{
  "num_hidden_layers": 8,
  "vocab_size": 8192,
  "max_grad_norm": 2.0,
  "warmup_steps": 0,
  "decay_fraction": 1.0,
  "decay_shape": "linear"
}
Each number is 128 + 32 x the weight over its row's rms, rounded and kept within 0 to 255. Layers, rows and columns count from 0. The size above them is the row's rms in percent of the matrix's.

# layer 3 attention output (transposed), 256x160, rms 0.0526, rows 182-191, columns 0-159
size [105  96  92  94 106  94 112 102  96  98]
[[129 120 145 158  97  92 193 115 104 119 140 126 150 156 126 147 128 180 174 165 138 143 114  95 142  70 127 139  92 186 153 125 126 175 148 102 152 115 196 110 153 186 163 161 130 170  87 149 130 143 103 181 119 133 126 100 123  95 159 124 125 147 122 150 159  67  84  76 114 130 104  98 116 143  84 195 118 163 117 126 164 107 172  62  93 165 183 162 203 130 122 140  98  96 153 163 127  89 104  85  72 110 126 172  69 128 111 111 169 103 181 141 110 136  94 103 121  50 177 173 130 124 115  92 113 112  91 115  98 172 103 123 160 126 119 139 146  97 157 108 149  87 156 135 155  88 166  90 130 135 149 129 114 139 128  86 162 220 106 184]
 [107 116 136 152 108 105 106 107 133 149 100 141 125 104  97 136  85 140 169 106 153 126 111 138 180 112 137  45 133 102 119 131 156 169 148 136 150 140 151 140 182  25  57 112 131 149 116 147 133  91 117 166 155 161  91  77 138 147 111 143  90 113 164 143 150 154  93  95 171 119 154  76 122 161 121 140 108 156 122 133 100  84 161  70 147 136  84  82 106 160 161 133 114 138 102  88 130 177 118  62 129 154 143  37 152  46 133 156 122 116 121  88  96 159 171 117 112  64 152  93 128 123  87 104  99 146 125 105  81  87 167 143 138 102 113 134 133 122 115 109 233  67 117 118 105 172 122  94 127 115 102  92 148 145  98 127 116  49 111 150]
 [108 149 102 145 131 135 169  54 117 148 119 146 156 125 126 124 183 129 157 112 143 155 114 146  48 180 129 140 153 106 131 129 123 127 118  79 150 120 105 170 187  98 129 101 131  80 115 159 127  96 166 177 121  96 204 142  98 137  96 161 145  73 124  82 140 127 178 115 156 156 151  98 141  66 105 110 115 110  81 114  92 125 148  85 157 149 153  80 113 116 115 135 140 116 123 154 140 180 118 159  79  86 171 129 137 156 149 150  34 123 156 147 146 112  90  70 188 100 150 178 207 161 131 135 178 159 102 180 161 158 174 174 120 168 145 149  85 176 135 148 136 144 177 106  84 113 102 187 127 133 163  93 154 103 134 125 165 149 174 101]
 [121 134 103 173 132 139 106  91 118  79 116 110 109 131 136  99 110 162 117 126 173 147 127 147  72  83 144 112 137 197 183 209 163  82  94  94 107 143 153 181 134 139  81 114 125 161 144 164 153 170 136 176  54 154 140 100 124  94 121 115 116  57 109 107 107 156 125 114 111 141 132 192 117 158 169 132 159 112 142 169 140 132  49 128 158  47 109 137 175 126 132  96 131 125  68 108 132 121 193 131 115  87 136 125 104 143  87 118 125 107 100 102 176 163  58 149 130  99 219 114  99 146 114 125  93 153 164 139 158  87 201 155 136 138 125  91 187 147 149 155 128 193 117 118 103 160 132 151 133 170 102 178 147 129 120  88 108 127 145 121]
 [135  89  66 170 120 141 182 106 108 186 121 163  78 124 118 147  61  79 120  79 138 137 113  68 133 100 102 118  95 175 106 170 152 156 118 161 153 183 114  75 133 157  91 117 105 148  92 143 136 177 141 158 119 120 136 104  98 156 149 108 134 114 153  96  95 127 136 164 173 164 142 128 110 172  69 124 111 158 141 114 154 110 132  69  84  71  87 163  59 156  97 153  94  83 154 149 149 149 125 123 108 148 166  89 126 118 194 153 169 162 123 185 164 110 124 113 107 114 156 174 112 136 117 146 208  84  66 146 156  80 106  75 147  99  78  93 146 136  83 132 172 124  90 113 144 115 101 175 123 116 158 103 162 112 161 186 133 162 125 142]
 [111 195 121 124 135 136 165 175 135 197 146 143 118 179 135 137  77 116  98 147 126 135 100  92 111 102 143  73 140  76 147 171 170  85  64 115 119 107 144  85 122 103 120 108 108 127 126 184 175  73  84 127 166 115 159 135 142 149 103 131 133 149 140 138 163 134 109  69 135 143 139 167 183 161 137 147 164 123 157 137 170  77  94 101 117 127  80 152  73 135 149 118 175 107 103  97 146 122  91 134 155 142  96 193 130 143 109 111 148  85 174 117  71 111 113 143 157 128 118 144  75  96 156 186 125 108 123 191 138 131 110 127  59  86 130 140 107  81 140  85 161 214 116 133 164 187 152 149 172 155 152 159 108 156 106 128 202 129 121 201]
 [119 142 121  98  92 102 166 134 140 176  93  88  88  96 109  64 113 161 154 154 106 153 122 155 153 143  75 148 138 151 190 134 145  92 169 200 123 134  76 122 124 131 149 136 139 109  99 126 103 147  94 139 173 128 165 129 127 202 190 140  78 100 139 111 166 104 180 167 159 161 159 111  66 140 118 154 124 114 109 167 107 144 203 146 177 113 119 129  74  45  96 139 122 144 111 166 112 177 129 137  96 120 114 128 158 155 149 167 127  97 133 177 152 140 142 123 158  60 130 125 152 137 121 159  89 200  75 153 115 152 115 197 147 106 155 122 141 130 126 176 136 100 109  96 153  97 200 107 152 142 164 196 172 156 177 138  84 133 115  98]
 [161 156 151 140  92  80 135  68  92  69  76 129 126 121 110 221 134 138 141 109 137  92 127 145 166 126 112 162 113  97  95  92 133 134 146 154 102 162 114 162 114 125 118  52 179 151 132 162  89 179  96  98 132 129 143 138  96 160  98 103 132 188 104  98 108 115 117 130 113 173 146  91 135  74 149 179 134 173 109 122 169 121 100  96 121 147 101 111  89 115 114 106  69 194 129 148 115 124 147  97  78 168 137 100 129  82 112 159 104 120 101 161 169 132  86  86 103 148 106 158 109 144 139  88 158 118 153 157 126 171 111 147 106 134 157 155 150 110 200 144 160 101 175  60  71 174  31 169 116 128 116 145 129 140 196  93 176 120 102 130]
 [165 114 151 125  70 155 110 116 103  87 134 152  94 131 151 138 161 197 199 155 169  88 154 101  53 140  98  86 108 163 122  90 103 127 175 115 139 132 133 170 112 134 134 133 126  89  95 120 139 162  93 146 131 216 110 110  62 127 129 101 158 134 136 155 122 110 178 180 115 136 123 169 122 150 106 154 155  91  99 137 122 155 152 110 118 118  91 173 173  91 171 114 120 150 144 135 140 158  92 139 129 130  92 157  87 219 130 193 167 188  96 154 149  89 118 103 119 107 108 171 129 187 169 145 167 120 153 112 181 105 135 181 109 104 112 153 149  82 140 106 180 121 112 154 123 134  87 135 155 154 119 156 126 186 143 107 184 168  47  84]
 [102 132 117  96 116  97 167 134 118  97 176 129 104 207 102 150  78  85  93  97 197  86  85 141 117 107 174 166 113 134 135 156  96 125  68  96 156  89 151 132 129  77 102  99 172  71 130 146  63 105 126 107  92 149 184  97 125 136  97  93 122 107 188 112  83 172 160 112 112 129  80 186 145 110 167 127 116 113 125 130 129  94 165 167 144  97 154 109 100 103 177 155 111 185 160 123 118 158 132 164 167 159 152 164 162 133  89 140 133 121  72 120 141 146  96 127 158 173 185 147 140 132 147 161 136  82 143 173 150 115 147 175 152 139 162 114 104 129 160  86  99  91 134  94  71  99  92  92 152  70 113 156 134  70  83  86 159 127 147  67]]
# layer 3 attention value, 256x160, rms 0.0425, rows 183-191, columns 0-159
size [ 97  95  99 112 100 111 103  98 101]
[[130 111 147  60  68 151 106 157 139 138 155 169 141 124 128 126 172 113 126 157  89 128 165 169 103  66  82 191  89 146 100 158  81 125 157 147  92  82 102 102 103 201 100 130 101 149 132 123 119 105 113  77 121  65 143 143 123 122 164  91 171 101  88 167 157 155 132 122 104 130 124 164 115 146 119 108 168 143 109 170 112 158 159 201 107 134 192 176 152 122 103  54 133 164 113 159 118  73 149 192 116 117 167 227  85 131 132  90 132 112 179 181 154 109  78 118 145 127 160 148 155 159 126 129 207 131  86 152 146 122  90 140 160 181  94  89 130 128  88 141  87 161 134 136 142  82  99 139 114 164 143 125 135 111 124 116 130 119 144  93]
 [153 145 100 130 116 137  81 117 158 162 114 132  97 118 151 175 143 114 152 126 215 135  89  97 180 165 136  83 142 100 154  86  65 116 108 149  50 127 182 118  87 158 176 165  92 183 107 138 172 128  90 186 138 173  98  82 123  88 154 102 118 169 122 124 110 104 133 126  96  26  88 124  86 211 122 157 156 147 157 181 167 103 107 164 106  79  76 101 102 115 121 127 136  73 121  94 157  94 146 140 149 144 101 154 128 142 147 104 139 137 160 132 138 130 147 136 141 142 109  74  91  85 126 130  91 126 156  95 121 118 105 152 129 101 188  69 127  93  53 184 128 116 123 153  96 138 166 100 118 146 155 124 122  97 126 114 117 147 147 185]
 [125 106 103  76  99  93 140 111 173 159 106 144 104 103 134 204  96 100 167 119  59 134 108 138 164 170 147  80 159 130  79 125  80 198 154 162 143 178 130 129  99 148 138 162 133  74 199  76 120  65 123 144 206 110 118 144 153  69 117 146 159 171 158 162 158 123 147 176 129 108 137 121 193  81 133 148 123 139 119 129 153  92 139 119 123 194 133 162 119  92 100 174 146 124 126 180 100 160  99 113 162 170 191 129 126 125 147 127 165 144 168 121 110 144 133 119 140 121  46 172 183 152 124  94 115 133 115 127 117 187 112 142 135  97 159 152  93  89 128 110 159  89  85 166 135 127 140 119 138  89 147  88 149 158 106 176 200 144 112 125]
 [102  85 176 133 110 109 131 109 123  97 156  97 123 160 141 153 187 170 196 214 169 140 112 141  96  80 107 141 165 134 193  94 194 115 157 151 168 111  79 175  67 146 203 104 149  70 143 104 138 128 162 100 144 163 132 170 116 131 147 121 141  92  93 145 137 172 128  65  91 117 136 114  91  75 119 143 108 141 168 177 220  82 141 174 102 138 173 121 120 119  95 139 115 110 115 113 147 153 167 153 129 121 118 149 120  49 107 148  74  80 155 159 122 134 124 159  89 118 119 134  82 135 100 124  83 112 179 147 153 129 124 106 100 121 109 132 101 136 111 110  93 151 134 102 132 162 182 109 169 155 141 119  61 176 127 102  82 149 126 116]
 [132  71 129 172 137 104 115 139 118 137 105 158 110 122 121 143 173 180 175 137 185 103 153 180 108 139 129 114 106 133  82 114  59 159 188 160 122 195 134 176 161 161 109 106 150  98 133  83 173 172 157 188 121 132 140  83 109 122 142 155 135 112  93 135 104  87 121 165 135 156  93  94 102 120 134  88 128 129 100 127 126 185 198 142 195 144 179 104  85  99 116  95 120  96 129 120 143 123 140  95  84 113 128  86 129 103  81 141 156 142 134  68 232 142 100  88 136 105 127 120 149 150 159 107 143 103 171 128 180 117 111 167 185 186 109  64 120 175  58 151 106 102 127 143 107 140 134 119 133  95  89 188 117 135  81  89 132 142 103 126]
 [145 123 172 143 181 172  87 105 101 146 142 177 141 154 145 194 129  70 141 117 199 101  79 115 159 109 119 111 106  78  85 117  81 145 125  92 114 111 127 168 140  86 108 109 162 134 130 151 171 108 181 131 139 110  83 149 108  71 122  78 114 122 110 128  87 155 106  88 112 114  83 132 175  89 129 137 141 118 115 167 117 169  63 139 116 147 129 156 129 156 177 140 161 108 127 105 111  77 113 160 186 134 118 120 145  94  91  75 120 156 128 143  92 140 126 134 105 179 144 112  59 156 135  66 183  29 174 103 140 104 141 105 144  95  95 145 143 138 148 167 106 157 129 146  59 125 119 163 110 161 123  68  43  77 100 113 136 122 133 168]
 [ 73 136 149 156 147 160  97 182 148 175 144 109 172  90 160  13 171 173 116 123 103 139 133 156 144 123 144 128  81 164 171 121 129  99 113  83 119 106 158 116 168 177 162 158 120 115 156 101 140 118 113 125 111  97 106 173 139  74 166  87 133 118 201 148 130 181 134  57 166 111 161 194 165 118 133  74 113  78 102 177 119 144 178 125 110  70  95 115 146 170 131 133 147 102 122 126 120  88 127 108 136 100 154 177 143  92 153 111 134 157 147 108  83 141 144 182 147  99 108  84 134 155 122 118  81 156 118 131 131 141 127  77  94 188 103 100 115  78  98 112 122 138 102 177 142 116 172  92 117 149 186  84  83  77  91 156 112 134 114  95]
 [114 183 143 185 135  63 102 112 149 122 142 139  70 141 170 146 104 109  66 105  89 229 117 142 132 130 165 108 164 140 104 138 100  53  69 165 150 121 161 104 135 143  87  92 104 129 130 154  88 108 141  99 149 113 129 132 199 130 147 143  77 118 139 167  90 154 175  62 145 149 165  85 178  58 118 107 121 157 144 124 139 134 128 162 148 147 151  93  77 113 154 106 145 114  97 102  94 128 116 146  73 139 130 120 198  76 153  97  92 116 169 136 127 170 176 123 141 137 160 109 108 100 103 110 102 108 129 165  99  89 104  61 116 155 137 137  50 158 114 115  77 151 125 124 106 116 175  69 151 136 119 124 127  98 124 172 101  93 124 180]
 [153 170 109 144 114 124 114 143 161 164  99 111 137  91 119 145 140 157 130 157  83 180 139 154 149 201 128 112 111 155 150 140 152  99 103 111 105 153 103  93 103 199 169 172 130 169 117 134 188 142  93 132 176  88  92 173  85 146 142 152 106 113 116  78 126  87 139 182 144 100 142  81 164  83 119 130 135 145 128 157  99 150 113 118 144 113 110 159 132 105 118 155 186  73 144 124 140  76 117  56  83  62  83  89 118 121 120  76 141 128 155 149  82 115 155 126 131 147 117 147 150 131 155 100 119 167 132 140  95 178 108 131  67 132 149 126 173 140  56 244 195 155 106 140 185 159 146  94 123 174 145 118  93 169 119 132 136 126  95 187]]
# layer 3 attention query, 256x160, rms 0.0423, rows 192, columns 0-159
size [ 94]
[[123 126  91 128  67 158 162 119 125  91 129 123 121 137 174 173 128 156 163 134 135 125 170 133  76 112 133 104  88 159 119  96  75 127  96 178 147 162 135 142 161 136 129 179 108  86 114 189 100 128 178 145 146  79 130  81 115 200 128 223  83 150 179 125 158 140 140 103 204 141  82 133 150 101 142 124 142 126  86 157  98 152 118 175  70 140  91 108 110 157 155 123 180 181 122  91 128 136  92 140  88 171 194 139 124 142 176 138 133 149 124 143 143 171  88 101  62 136  91 124 114 126 140 117  93 179 109 114  95 152 147 131 208 133 134 103 154 171 123 175 154 122 175  79  68 124 172 132 173  97 100 103  91 110 136 141  94 137  87 127]]